From a checkpoint of a small transformer trained on Wikipedia.
Architecture: LayerNorm before each block, ALiBi.
Training: a variant of SOAP for these matrices, 127M tokens, 1932 steps.
Each number is 500 + 25 x the weight over the matrix's rms, rounded and kept within 0 to 999. Layers, rows and columns count from 0. Numbers have three digits each.

# layer 5 MLP up, 640x160, rms 0.159, rows 10-176, columns 80-119
501487489507533518486513531507533495531501444484540529485498520520539496512464478488495464468465483481458492469531513511
499466489498491483491503506490530542465487493490543468502515499510499470517480484496523450455534543495501522488507490480
488513487516519532499499479466454541455529525483518512492487486497508475510508499501537499475500500505523536516523498494
500459452492490491462485497491554503497508474543460480525531523477524515508520478522530519507462481498476477481502464499
478452526502501527482473556570561569459509514498445492541522488503498485514515489531512500500517488519461479457502466534
517476496510502492528473529529506464541515502444439451458478507484487508496527433472528521499488536492509501503474467537
510498540500522477471494494500522501515491506538523541531482531505497487483461457462511565469439499499442565485531503483
530471508499546508514515535466514535508502485457505529502482494500513502499479520500481488516539488522482526509497514500
503501503557545498495530491484498464468455520483533523520518542491510537492529524499527528457532453515572547555442500448
503513492537503556534489497480505522522541485479513513496551520458567496483486534490507499487464473502459479499530497516
511524488449511504509473488460492486526539489451528483538506471477499463495530449548577449482501490508529449514491508502
508488482497469508474536498494529532462500483519487485481534528545476502487493509500535505496522489492520473518551542532
473469471510512508428500494507515556519473465504500507445495527537535490489495470509517518508492488501537547504489512572
576456496507490489497510492512529538511554467495518498512511492458501487514500509501507476477495500497558509511516497539
485466489497509499466493529513490480493498520459527515507501510523504518456488500517513536437503525514507489496504478509
481478528484524536509464542443520565478512502521522468489445500486490480500507494525524537498525486480528519472512463522
476481440466496458494508476485538506476499513458491538515514520492523532484493502535506521525491517522498509495503493527
543474515497452490487515473481484531506521463514505481546518490486514471490503539515558568529489510542503483499465544509
503499487528512567509517521452484529472531511541474488517544519481496543535515441492529476514512497501473498543492500502
518558437498498491461477502420520495458535537493481493505458514502501482485540482491462530524496503549454451518512452465
470515507528473444530495497518489470526537537490487522483551530464508486553492523481492575497492490548491546512493503489
537481494532422498528515514535533534559512545520515532486422484543465478513471474514496517496475494472558510482488555495
518508513525504495554498497480530468528493502477512487501580504519479456488553490498502491481527486546487525480478520484
510502519522507527474463501509586534519487444511484520456521532511520479514464547477492524510533515512471465478432484503
505524453513490474513466503459489483517505477509532503440490490499505530505499488525518473503506470514522429487483488527
468502531489517516497513523492461534443472488524549500498455489519498440446498485525516520515505500461493515439477537506
520495519491466548516500491509510458497478488484537509488508476470559491469478476520503535501550497498472515509514480527
464519496484470497487496503502498467484493539461529526484467529531482500520522488488510465500541513500535488525497444506
493480520496478484548458494531516527501521512527549527430475479529551497462496520498510512492464524526522534516523461497
457457518566480491492513483486536499497540518467506537536508488462494504479512518485514527503501510518507511481513477520
468523526495553476488466550493471511484495436491490474531515517494483496518473488519505538499516503540526527471502460508
489464518515453505511468503504540536476529511521484542531486510533509472512522526509543514532476492491548491480480521502
492499505457530522525524491493447493475498490495509509504465508527433495521548452499520478493515496504500533522516497487
499506466492534547527555500474533484459513510493469455480486482478496473525495522485530439493485513442518481502492495525
489520494518488535479497531482481515504507477528549517500473494514521512540506478488498496493492499514516511512475544494
519483510458453512501485503494456493541512503514500521509495496465507497455499526529489505533498504524485492501452507483
516522518571453486436539497480557459472494482493528536465491454463511479481483497529516512519487484507481479498547534509
498491523494497509504459494521487509472502473536481489492486508493516489545521471535515485477522508493519482537504502494
487549488503510496520525508487508530460491500521488494495483540526478510486466492483471521476469474457514492523537480517
515467471511517502485479468456534519491526525492468532488474504555485484521530488453490466456476535469494511536478570487
548483495512485456498492522501497479499476514512512516481476551487492590500491475516481525500507551543489473504492522478
512522457518528522474521467463525487512500546520497510536491529464488491486486518528535537465463498488540464538562536477
518478507480517537501523485480545452447481521544527498516547504504553493524503465492532519522529492499507519504494491490
502488509521535509505482516487497527511457511462491484456507504509497487462546507493525502518492496476516526498511549502
490468492514521503487494536470534519486516508544512525488532496568493490482523484486490469513522492505548529541498527526
472515543490501530462497497484512498521477519490496449479475496484499526490496546458511501503522493495482461528518527508
513487488503482514524511499471513490523505504476454487490504488502516448493512523500511547493501504485474503509499516528
470500537520500462507521497483516498517487523483483479521517491472517497527528498531530554542508487474498496488558516486
508520446499520498548480507472505474542470513496489528498476526469542482440478505472516488518518474510486511536486475466
503505462506516484514496517429454559500510539503509515488490495496507493498490461443475488533528529476509463480506499513
516490500527499529505494501448492529495557462549536480474475514504517516503505511493477527491495510514506484521470531513
441499512527561503477468551496549530473430492502486480481506529511509528522490483466502481497484502517476498516550505521
514509540497477518471517504528495513518547491518504492500520520450509517506451536491535537514454502458470478502481493510
496524527526505509522512476513487536491477501475486504506500506503512510488508490501537540495474510464506480510505479467
462490508499507479535517446486509525510503519491504551496527525495547454481470524492540509502486471570498540481511459504
464505495485515512518523534493507510447480489452512519512502482493453527545483517536502505478547508497522512495547459514
529489471484474501546552479495486509429447540473510442496490470518453488488462507475506471500480488499515500522495491506
532505524509522522494489515503541421481495490517506477516497527491520495565505512521533517488489539472497581500563513485
489485512473525450527471484502488555467494495459480464462477513510483442512484488480459529522512495506498520529466498548
541510495457495515449512552545475480465466501477487499516495520520512447508513504561522472476502544564508516460461486500
464527537509494543535469491519485526518506491473505517481516563500478494483511521531534502467481481482539441550470566466
511471481503513509513460500500489519482493450514471519528488458509508510524490510475490485460495531512437496495461515461
492510487484522489531487504514483515492492523481490516532499534502503481486492495495509492517512452480489478505497480513
525508540555466510518449527528461477481492485509484544486502510451518492494524514534476545545508494510526531488501494545
515486500492535507509468544514505479490474513509460514522499513551499500538493495519524548513474502496468500523518483513
520512496552513477459490482473513487510469524488488549518475490510540512476492500527500456489481527453441486512522488518
521526493476568507442518515494497514498513523487487517498527530526538501507534518490480534503482469478499497488474471497
523481476550525482491513462537486530498499489487536500502519519566509456483495502483494514508501487490497470515455499540
468468503511493511485494530537483500515497482490488463512459532498494474453537538457510512444463498502525533472535497510
516541474514497512521485517493540531467517512536513494557513462461468493510489563552516500543493508497506475505503490515
450537550447477467465505460483514506434519515540537478478477497482467467481493568484522536533518473474515513503509452514
507499515495472466488519519478464485498528502497505566508485465479474472527484515502494498532498492533473533501511470510
536482534526522506468523501480570473511479468470518459514503473494493497482535524460524449491523509497538508464517491507
504469501554539501509486511487526497528516485475469491521498481475487515523468487463505510517515519490499494514479467496
503467472504508526526472471449507489483496553485486579481505509526498452520471488480524537524542538527510536533501483503
532468503487499494475506485544474453476506525508488515518534493508538467516533488474527472505494516467511517517503507503
470493472479508527481470495551482503518525496484541496463525499475531513541562532505514523504502457539538475452504516465
512520491511483532484471529479520519502476529497519513457480531507483483509516500507508527483478531475495493526556474495
507510498463491518476488476529511510523504456532480512506515525523538461512511527496556519493530485494473489480546442514
511521518502461501515517499491462520508499503449511508521537560489519473476458569541506491481499506488476541527507461513
502501496543521496522525509485542469497469552526501509530466548496514508542540521498475517550499533512521515473517480521
515511493481485489498468512490493535465457494553459475500509529497472515507505477552512500500484522508506528502500463515
537546471477534519491538481452511512504493484543492521497516509514526518490478518524512533460456451471534473515500536432
518524480555487533537508491516511485503487436466547498507539515502520501512505544486544563507490460509473478475506442482
518505505464494506509476501508495520482481495494500506484513514506457457527505507552492476472490493507520459496459553512
545494511497509509534515454466481481532508452518490481541457475464542458508496510490481528485478516557492502522490500529
522523446484482512518484463494505466518514516501495524488493510498524520522473494478511509536459511505494415529483490487
477503474512465545487503517499463502487531496538514468488528488468553525520515463501547506509493501501467494530470472502
493516543503511477518553525563494475514500531502500527469494465503499492452494473496522496536517452537512526495520491478
486515508496548524497476538455492477522557482455505541506533521487487490449497498485472495490500508510474532433499441540
495461488528488492523481521550502484485528488527522562514517476526502473512489520476489473491466498502493502516469535497
479505428542512491528486478533511503506494495478508543506506507518483430493499488494520522522495493473535487499486517492
499479475462491507476524501498520489442490547513496516514463493470523461536497503483515465527525503533476469511469503511
468504482512497507501480540512521494503561491508504520485503560524525475484500493528503510467455528491524506505468495502
529559475516493520474489519505551482482469509496536547467483502519454474525467504493548517454487532459505514498478462543
498542467503531505500507468490524452482486450490486528522484502487500476486482520477531482481553499494498531511548525557
498517500506496491467521533482529466520557460532531505484498491516521466517520524513482512476504469503486515543520549498
511476526511520513541551495461512515490528517468545488516502497502497478472468519497509496511455534520497458492533523514
511492503493512481494523507483525525506505526507512482506514508503494573511494529535510516505493479506476483512469498483
481512510477472493507539489454543471481464505486528508448528518509502490496529511496507543494511548465515574537526529485
469476482453502520535492501477474484516505501528483524516463512451456476523507491511469504507499478482476487513508494545
473548499517493498475489478506499524503500500473481537514498533542469464496507553485516443477488517530467507526455481550
492495500506468494509483497528479468531501518510455523509521543479519478531447491498479491510520496481495514494461509480
505464478484517473521509509500545508503473481487524493456492489539491518472526532483514486490506514495489491534498517541
515492488530532479478539533521517509519503543494554488508523487542491479446475488490506530483458544503491478483489501533
498472504521475511514502498496480501500503530515490539524510496441512510531499494537512458500498488508486491479480542530
462488506516525481472574488510485478492486509472497524516487485509497494517531505479494466490488522500501513508494523526
523505499539466472521493496512490514512501454501540507527478503480499491506487496453457527480501487492552458527507516521
494552474494528508491497516473492494496524521499445561445449549514471502515505482516516508483457522506547501522479501528
538446481470479512487506548495520491550530507489543493528505521462514482479555496485474596469514482498514531511515491503
496501493546492524478497501506550504451455490498444486472505497518502532458494434506526537487459505495497494520462494507
506447472496438486494487445503484442504497470479486489519493490524511493502478540485482477501500496479512484499485482508
448522491491536480501462517506460528525484474448466458546478493546477524530502501516514509560480483534494552501503497513
487463498509545498532527467490542506492508480528481514475480504516501512497517510444494475516497489499470495509495499479
483530455530470488509537514549451500502511463517527534508494490517499495502532550462552466544474518471456505521534546542
528521524506509494489504494484502502496526517519487536503429490500505497488459546535511476530449483531523448520494478492
499530450472470439533514511489510479503496495497519539498478500529489476461532463486532469549473495510551495511521482489
507503507459529450491498503492500541521515485469495505512496516505470508519442536510511485524478499514489506474502501518
510437481564514495457541548498533447514468484500528480528508489463502492533547511513546499531540456549468505480494517481
468529476494509510532483518483468478560512518510511526483542468575486528515535511511503489456521478549539506544492493496
528514523458495449513470499509481502516506470537535472524507508490477484483530488571483490498481444469487496485497512511
487533455514458529513492479456511502536501475502491513524503477546479494520492541512517520533494512524501495482529476488
552474541520465511489467512499508469538518542487514508475524495503492504482502505507495494518457501464543523462514458525
533521533511534474481524507456526533450494469521558477509521502467492512513513526523506475520475502516534511474508542485
541486495500499444505463497471504505504503441508497502462507500467511466509472515532491536524480483517512533514447520487
489472481502523493492506492492467498493492482499516497543524511498508530511492479477520485524539477520500530481483521507
468466494472503511510446468502520547499520485501500464557520537499471486500510477446498546508459497548493522518474465524
520489495514502441473517481507504499500472527531520514455508508485547491486495520534486474481468511481476519522554521473
505496497495491491543502516483535489503488573488493504491499496453503493513486537524538525513542535512500508493491527511
461468494496463537478512513507469517504498499522491531492501492529487504496497485495509510540510473487487462507485507480
517486537492507517496472466496487504467484507547555510498483537511485518501507517490516525552486475510495485497550516467
477478505496463502465500483469506484545514469462516542483492506514500506497498494500480519516501510445523482493528499494
470516527516536510497496483501524500516469508534513508442464520448482539487462478475534495497455512510506503482476497497
494539513492524527532546527524496496483505487499522481489486544568476494462553507527532514506547573513467484524527474499
518454429472520492504510538478503503490506454485495486514480530489528508514461465524531468462505428568469524496504471485
522514496473524484493505471491472544482499546506558532499498508499478545517476477485531504529494519468518522510498425505
497496482523525476508517524472459528529451518519495510513492499529507478505462521529492478505510508529483471472551514524
535471534534534492534530559516545489505489540563529488501450555501487495464514493504510496465503495492509520519495511483
506496464526518520517513470472535492455489488468519509503475527490488469506529546472507481533522527494486494509502476536
518499515476485533528495508506509517493506532509497493501516504504518503489515510475546473520520514492545488454533513561
452491497528497479528521504534486528497503516479509515481512517489496508525519521527485479531501517479535434462534576535
511545492512502524459493482531494494485530510491506511544531532454477496473467485483537503508460503478538479472509525509
504480486535507481472513529472461462501473512465455497455478545500439489477522503502529457493534500508534490522487497479
499464446501530438456487502505528493489491523488494532470488480500492477484457519459520478500476500465514507523508531511
542491449489495481487482554505481501525502495480551472499503489503522497523513554483483510481463550544525540524470534486
503522537468501469479483517533565474525500508482521492494529538547477496544504526477472454487515500492508513484529529546
523486489544518491540499482539506477509497537504511498499504520490512517465533521499486488524484520546496479465511490462
510461490497534475534477496530494498475492444506535494469463423506448521497512538492535475531542549509491521501548514484
483485503464469501507521506495500553490439516493474514514502553536497477539485457471498491521486479546476453492522447525
513523518481521491493528509519490505495511497488481504507493534468498510463508505535490486495478518496541505503495478522
492467542483464509522501529480503502520524527484522514531514526497506536506522531479515510455489482494513552494524518492
519515478499540482479560535478495510494494494438529526455501484472549529506458527464579498471475506468513487497534467521
494524499527493528488504488522502464557520482487481485503476555501522506518536499483516502484516495487515488521499490517
492504517466532475465532502534505499492502471464485496494463529508524514538544503514494518496525495543468496466462503531
501525511465543491545492471445518560467510508482509490506482500524515515478523474478493524493496497525431490503499510516
525523514512510525530502483565481523457516504500477528475477514469514496480473489507511538470457490534448461540460499540
469492534534569494497513526500511482527508481510537486499502497517476542492486522490511477491496500476518474542484486467
474471446484461512477439482474483499495472531507498525488472521547514529512523487450499491474447521514527560507471475473
480440482513510546506521484476473447468472509501473476495500489504523501500485487519495473482554505519527469511508484517
496535489481507520545524500501451483497554504475528504479486480506475531472494481490511503509498505501496484507523491497
526494477525442500495530514517466522539486499526437449527566544467504526544519530501466470491512534509527465518489487474
533519479491524498521464464503515553518475495498521469514460465516512513477575541505513466491502503532526524489481495499
473501491484495493510493452430453477504470499508514499516517500509500540535494515491466469486441460508484510484481525471
493506532495537503495492514500494528483462482482522492498512503517490517492489537481490474491526510549509496457514520523
487487489504480464486548523513518561463511504503526477484483526483474498468505490459488521453526472483445507523509521542
544522499477513501504459468486453556463493459523504524515496520484520503504482487482497528514526503479470521529476533534
503507536547543456492495513520511507542460509483450535520466569498488507483538475493494544446503464529489523489462535503
# layer 5 MLP down (transposed), 640x160, rms 0.159, rows 10-176, columns 80-119
509496511534501486502509521491516507526481466524495494501477468480477519468527541518506494517479508511507530511503493513
476478540513491522476486495466482465516496494509497486510505520512516525494498529485492485493543515477472495515499518498
499465531518491479460517508507515447511508480539478510485488502516508476520462459515502502512498503514521478507464528485
484504452507508522501539486483506478504506449527491503515470465505546470477512501510492493491514493538506532444498519487
467514546455509484520488474477501515483495513482493488520493518521494475514517471526535528482516514495522499459458519527
534508485481494496500496470505500485487505527497506478557494521502460544478508522459524519467501514481513529514478545512
538499550482515483511536502461538483487505460529499521505521505498502450523499510480548534486513476423491464511527514481
530470500509493489498465526495485483505541524525472499517481530498467491506496484518495449479458497488493475485515494489
547500506505519455498492480526477524477518501532468455499463513509496516516492494510431469473510498459522517512559490481
506500490518486476506521512515502516476503558479474485506521476525465493487477496527492543476459536473522532466481470511
512543529525458525515521513486536548466501476498476530523527498534485486460525480488496490484493491463510485514514461459
473445500552506514500476499529492526489474530509508513526522518520513534478496482467440517492491484552506557558505516551
551533526507520481481530501519471543502492498486487465543508445465463536491507522489522458502496482528488536493523480494
498492507486528510449441515479499534498518503489501512479516464490507504489497470486511503516473475478508450496497509523
508536485490446488480502533478527474542493483519492516490470451483496471521490500514521482548532454512485504522542490499
499509523509496446480465497518535533468499465523501510515461491504516471552523516476503516521449517537514511486547471493
506457476491497486511489473463495537514485482527517475495446496482484453483496523494479549495518509478488482499487405502
534508529505513474545504480528471486513510505480479555490513478486481478545496510518512508519529504526492513554522516496
514492503508530545522530529495507487561518511475540505501454527500491480477479490452518498516459529540525489499558507521
556544523504469493525523475486462517506469544476495461541498478569491486492481528498492520442508485517507478512494509525
527488511516515515486479512481548459527506534495465523447502523541476482519470509494452476519477492510501534546497513457
484455476481524479481491512468510505561504501485524495496503571493514491506472530488498553486485533524478477546494468502
473550506541515515522491495467505496488488503523502508503505497512474459491496538548470484483519469494499508509460507491
547487491446511496488520522492475509472512502500500512540467518545491490484519506522544465505495559499519478504527452536
498494484524509494509480438515506469509525553499547471452532512524499448489509549508471539510513497507501458472467491486
511526528522466454490535482518491468518467512500537508467479441551502505516508475503526519489463502553487506523496541475
484458518496503529468544476495461517497516502516488488511462495498538520488465505505503503550497496520496541505532497498
505477498468535505538520516529507504503534515486485488488445546491519494474461520535499459539490497491508479519512504516
501493513501487479536459452468494496505495531494483506491498498508490480500476466481518517501499499557490495509472532514
492454514490548475474557510476471464485500514483526497529463474458549487483503486472487497497519497485449505502492522491
496487468482509514503518506522492503489453499495496534466482465473493514502492447491541513514497451464540521501495502474
513505506517514553566517497495509456449504538505512478484511508492509483482501525490477454516461498498561513495508556557
514496516502478492503492504523517492501513521509470562530486472536544494492511472513508506515567500513510521493513497502
524491554511489511537476550513449544558545505508491471515531504513482498517501450513488546503508482480487532477497455509
492491499467493523498532489533473490472530496523522518511514527472508525482515518480555506506472535469478485521518490503
533542545504543541506514467466509540464542522524486454494493456503502516512409496442501460546499474502456539444433482440
516503476473483423466471438501518454447532495531514524531458501466484524575513461513513506519508504484489501509477462530
560474499487512505494513504467501491498491491476502490549566462481477506518449477469524481520497528504506476478549474464
517555507480511514465482506519447510545515453505550487518520494597541494515501501526496475525467509506504505497538494496
496531492482476504504514495487512546465485511513535484522499532506500506528508525470486514489467539535536514516469502467
481501519488526519483462518490522487477548483518561490502566531489483508546522492504515467476485483522515541476481489516
476521534508460529502505506503521480487462457461546496505520495477498467507510509454524435493503515460507490519517508503
505481492490513495495467502512499508484510458441465491488520480526495530494503533488507501510508512496481538519509477510
498497478516474507469438527515486504483491493531527492513520499494456509493512513529480493496530475501439498514495551555
521506470479538491544502516480525503587473485485464484455503496513475488532506479510479489529463487531512517554546495485
481508506470438447506542500485504522517498476479562472538530486501516499478545526474523519500507502513541524471465464512
516482538496483451461501505517496463503476474501483481516471483496464522476529457506492468468506516536495532526463461478
492530474491546510527498511482508505508454556488501499464538474492485502527488503518466533466498515534516507532448500493
516499495523474522519523494503444496516496503503512494516487469501480500467502490508520513479495507518539528458518470507
479539485465465524503487548500486502472493505517498487521515506428536537488497474501515476500504535520537504522510494504
507486501530476556426483568436523522495489495529464526517529503501547480534488459522459527527459508506486510483534498519
539519492519488507513524522500491517501517501496482520482496445494489513494506435529502510507491468518539485490446484494
481503512458508479473492473488508466505555509515492514502466502520515539534496505523541444515492488549534504473541490523
536494469516506518486468489515476476508478478496490436484494543497509486487497486502506510477530504503502493507484522514
455471485522488481519480510491533508480498514527492514460518475478496517508527465529494534492478483491446529525534486484
504426500506511491491529491512495459505458487505553519517509491491474507548497480513464499524528459480485493527520472470
493493493502483499472483486511474519544511488534546464509492503484454489478496493496494523509529482484493522472490544518
463467474475475503476462476533494494495491470474541482463450548501465498474499521467464538496495441508481494477472512513
539501494503455492468473509521481493522480481523515469517512499478538491511560525512503515449471486491524485470505515473
429517524453499517518531531520549526534527467467514567482495486466529538512528479437502498521476431533515488518499467470
466525494526519458449489456493514508511502454472528530523510505485504512533520516530485487485518472466516498500491473506
488504480501506485497496502557500507483522493525488522482506479486513516519524484458465502533508486516503506509490505443
537490514485479529506527508532498496514490492550525499512553487445508479477489515489477513531488490483467477503494522494
470494499501538478519507462529488511491502474507502501512495487503527543514534526538484548503496498502519493506519511486
476515494498525518481439488512500468463544498466460562480460469517479522469485491505490466540518548491515480530502471500
482507502536477516499507488492545476478469493504505520486488506514500507515525545537537464480539518492525514509485517478
497512473533503485489494507512546448451477504521494524480478461500492489521525491528503502506536449506495505500485518508
501466487471518523496488470512485549518506522463460477514476496486522522471541484465513455500498528463504443467503509488
493500508538492529494529518556467516457485455497520529493517499500528524426472523527504538506564507522501531514515513511
490490560504498518511511496520499511504485486491520494517515536560506535499505478509480476531511525493484524491482510480
537530472519448514484500517460499518548525496515512487449477558546498534494526496557482489517485481470480498501496505545
479469519490491519475535517529431555523507474506538472491489510527507489558512488457497530529469471507487489523480491506
486510487527494496547485457540462488520508510507455539530530482462534497520490485504498563499495480523490523504533505479
485475504530514456495482480513497475497506508453521498504491521505507496485459456466492567479495559467533484490573492467
505492508484471455508517506523513506472487472503503501509475431442520498521479479459485512514499452519540516489474527487
502536488498501509487491539494515498504503529500492502456516507469495485527534484490506508523464514493523536486482529479
499487476481485503475524537544532509466486498447540515478549494446472491496489479500482543492485490496475492503533556475
456511488475516499485511532486467516482508504520473481516489477509536444485495527523507462487548491523505523498511502496
545488548513454518520485482498510513495523512490505502507513529552506482548466468484535479487535467546493480498488514495
469481510485523477512489535485464523514487485500513455486513500481516449488518464478534503484544480507519494443466518485
515511436512491496501497538499465520495530519462511520504509460469472474476483473521471517497463502493559513509516538474
494541450439499525506460497520436476485500495552472489476506476482465527520520507531562511455512530563469493527491526524
516543546475507454462507466481442485501494471522474484517529501456492536501539521513505497535482530484433479538489515518
483522482503529529502520542522480501543506475498509490501516531487533495539499439518516511462494478558482503474513473471
526505498470533507446493507463503516498511472438517503489513524477502506494472547499460518517507532490538467511509494465
500500490500487528553510500518524506491488501484515485471500476438514501508473484510514507510574509482487514481519498542
457513511505487524444520491453516470540476573452476513454519524475494441532486505512509501483476512476479491462520469466
517538486451514483532544500457522496516491493532510488482558482505508502479502518489514534478505534492491468437471453505
462531546499527478504478491490503458491456545534503490523492496573465495538539486502497536483511577495523495505512482528
535430490495479504497522519462519479512525489510487518488549533472498485516518467496488489416536537463513529525487490488
484502524547481512481511547524538500524513482520436553488469501501486477478526496548465483479505497498502499484508491513
482480489515532515474472475506497470439522503476481487519469481521525496500474481503482519561516493540508486493523517472
515431555489488438504487524480517459518468501492480516524511483473526495526540508484481494537497500438517496439491481533
487543534504490532489473551516516486507464499530419473471504504528463485480490449518529516431477503459471476500497507501
453520476490471474512507519508493530520489505504486515544481522491478505493540494505510500441493521483539474482563528518
458510479508526520496484538497502499499540529456503481501515514495501476490519523468474531513508501474504498515454478487
497539498486548519504518545513489484502504474520470500513536491502517471501445515481535470524533472487529504492487471498
464437467481467462463483479497531527502497500470485445543532507480524475496472517502489538510539481512495488497473523540
481456491448513463517493514485491536505533499515518510512493499483459498457517490483507488528442498501467503458488455490
539462477458508542521534525496499445470502482494500504476489534464480492499498508481483461530514512532567481514486495497
480499525532490477511516483523493479488546511480498515530494515517469518485516466482526467492494471493464544457500508526
503534491492492491483459511488511482522527487518503480539499485456563507550479513525486518475511508470491489476539515523
512476519468500497463506491509466500495489491494523498511511487561461517505533500503507491504508510508523512496500499505
488468525505538493466519458524500480504481515503500454502484479455517507489496482473478517459493473498478493493466508509
547494499475514487499512504505514486531503530488501526498479457496496510481501536509511504500496497520523491525515520482
516501503513452501522520516490555492539530494530518481486534490521480476521486511477524501450523497519540523493533524486
497470522518460519477522523530472511500509502492459497493507519490488504519525504476463509522466506492495484466503476502
513485520520458503512460501500546496535514483522494478490506496514492489526517515472487508478528479503532491490499503488
519497504536487497535515503458476506479484497526538502507454485506521503479501500494509536493537518467507521497513524511
445526467455479538518553448494497524521495496487534488477526558476501521528525527521532508502488517464499519460484459493
508495510544507527524420488462475505510501512476516481479508434518456540482499558539521454520490456489473516484455542533
523516505473463564527524523460469561502486520550500509443501502498496492460510501524530481540532511479501500476508509466
534519510531524472516496492498459535502527517504516453522483514484492501500517535495501458525519509502528489499473472469
493491497500510449475483533503525458543555515516523449503524510513460466488506487488479535481465534503499497498459431532
462485496526570435476495463519517502474460499527471512508542489500475537518554527457546445496518501514490480519480498521
473470484492491503497486539504538515516510501508502527502502491544471493522526528506492490511504494489514534507522496499
509453492519476527462530516512524498537501480488441484558528473482478543477482539510531502526474518484476532505464516491
525508521538455498543518472488523536515490499529511507528496490454482465526517493476495500513491462472488506515551480503
470534496513529495484470509509520466457465480470507547471484436472518496504500470467500535548509486463473508469470467535
467542472456522503532488525538524514530465552489471483487468501518560534455545522542501464461462481474427495525491528477
509498519527496446537495546485431524483521489505505459453503498492531497427500438507475521492514469539467484459480497483
501488477492501493465497500481515488435500519523532507514505515470495526501507482473506514485551489491460468505504507449
495492498494472460498505516525453504523530521471498500495469494489528508505473487505437520502487524474504477474488491461
513459528500510494480501492472468516473480494518517520499509516527517482485497483499530519535506494521507473509508522469
491464524483497500474468466476514512490523473491459480505549482490516526509459519477464475492439503500468507470491489494
485434467476401479495462464522531512495567488495495507513549516554488517489499514525508484449503445498492532473506486512
492454507494470515468486486507489493524466492475468540494483560488535476489491526555523488533489562532486511488481524503
517515469523528494496489505483530547509479460439467472489537527463496489536511531508500492508508503452501437497521515510
519469516517488488495518508509509440491518501507509497496525492479529537510495560504488477482535471511501477515508440481
503506521459489515494507520495488513532530523512469524500509534544495501558495537476489492475492505501484518490499468515
486503493524511494484549472506493475502508512531481497515511517467518505489505477504506468482458500488538473536474535528
504528492500531516508519484550518488494456474530547524465505509496509503522481490504561509464523501532451477529502489501
499477514495493470481480526484514493467470528487487522526484502525482558473519465499516528525499505471502452484494521495
479520517528504481535540473490511496511501512511476481478514498508478454520498496444519512476489494527490500470497521520
457480491516489493496524504571540537507499499481511532472468452528504520556442447485492499523520500460512503466493492503
493513478515503504519532470519509481499506492517486497539455486496500504496559471460463451485516517520467487455567511530
521509497494474489527520513442502461494501506458491479529549520510487499517501489529530480537479550458513525486496496463
512527507462476451483589518480519461502515522480534494486534526509515511529547479494458521483496526483471482432511465464
475513560477511466537494576493503520492528479486522468471498508507490503477503484490535474485467494513498529546477510481
476491508475494523496497484473516494461464504547516516496483503536521493464515495469451504492452479494481512530480488482
513490486472504524557501524561502511460520539508502574510489515458447503531481496532445476467492514470550534543533540483
509497502488496492492515498516553513481468529473521498496501506496507522503489500520519508523492511483493511504511495507
553494521492485497507492495463524469478494481503505454509494478485517507525515481515502511524551472509521533525501534500
537470502495499444471508473522489493510477530509485456480553549502491506487484507511500462563521520499499499537495450538
507515552535510500504564460506496477483489497540488529514566497509510492478525488499472480448468490467474516486497499474
500496452478510505496478480529477505477500476485484514447502511501467506495473487495478528513489496490446491485450481536
485520523474491488513539496511490521459490497501493508510556442473505507483490507516501457539496475553459508495522511515
523536488498486490521510463537489506517456539516525493504456521497461471513483546535443506510532518490501488529537481481
516495495481484446446516476491487511549509482515519479521522495545552491502505516475496484501464527502494516494552540495
513556502515512463456515525475458517455464527472530493525483474514511507486483522508542485473505483464428436498552483494
521463523483500534452477492488467494493519522462502457458481531522505511500500483489498451499469498486524484520493472545
504531478513451518509539520534528521479499505492495514505447504484477486475522479478484496528497489475449517471492493523
477453487518512505492481527457514516505494494513453503518469543497492483491508516487478522542508507474469500551551487499
524498528478553482546473526501458493508486478513569488487489518498532501475483473510484525511477488463493505522464488514
487481511483467514548474547467513493474510552483470453525439498498495460491521481518489453495490500501489521521505498485
486521464507522511498529527474543468544506480509524492477476444491504470470524549485496494496501511474511478480532468459
491475504532518522481493494494504487477524485520478487489455466534475474472483507507466518504484469508483482513527498460
491501480525480510514485499559482503526467505466476448493515474489539491449497532534480500456503489470473547483506455483
559527479537457540491498466502473509503499492510444451514520504459501542539431500527481493485495542502554510515505500478
534529489512513490511481528534488490473489500491531482503494514491530502470487504470490487502457495474510485519516506497
546514522541530506486496525492514492517545542429461508487529504489511529541533454550469482483501473470502483506499495516
500522490529433504447493479458486504461484479506488509531506444502496513483536513468456532481515515460476515498524492516
507469550530515498493535538488537490505481528528430514532485505532484530495515531465505535520509490486474466527491515534
482486487452519499497534484495493495485499505454543507511454465464511525550489514471496526498499499480466514501489538487
524462505488532525511516506498498486504510513467463471495517504534492483519503476535501519550525465516507486498509502472
481499514464491440512528539473490510485507505484469536503484475503515516489461533474498488500464455481500498503560521487
449531490468553529469467497479485537484503518455548513471503462489489457490480469457504502526467501522506511528493498514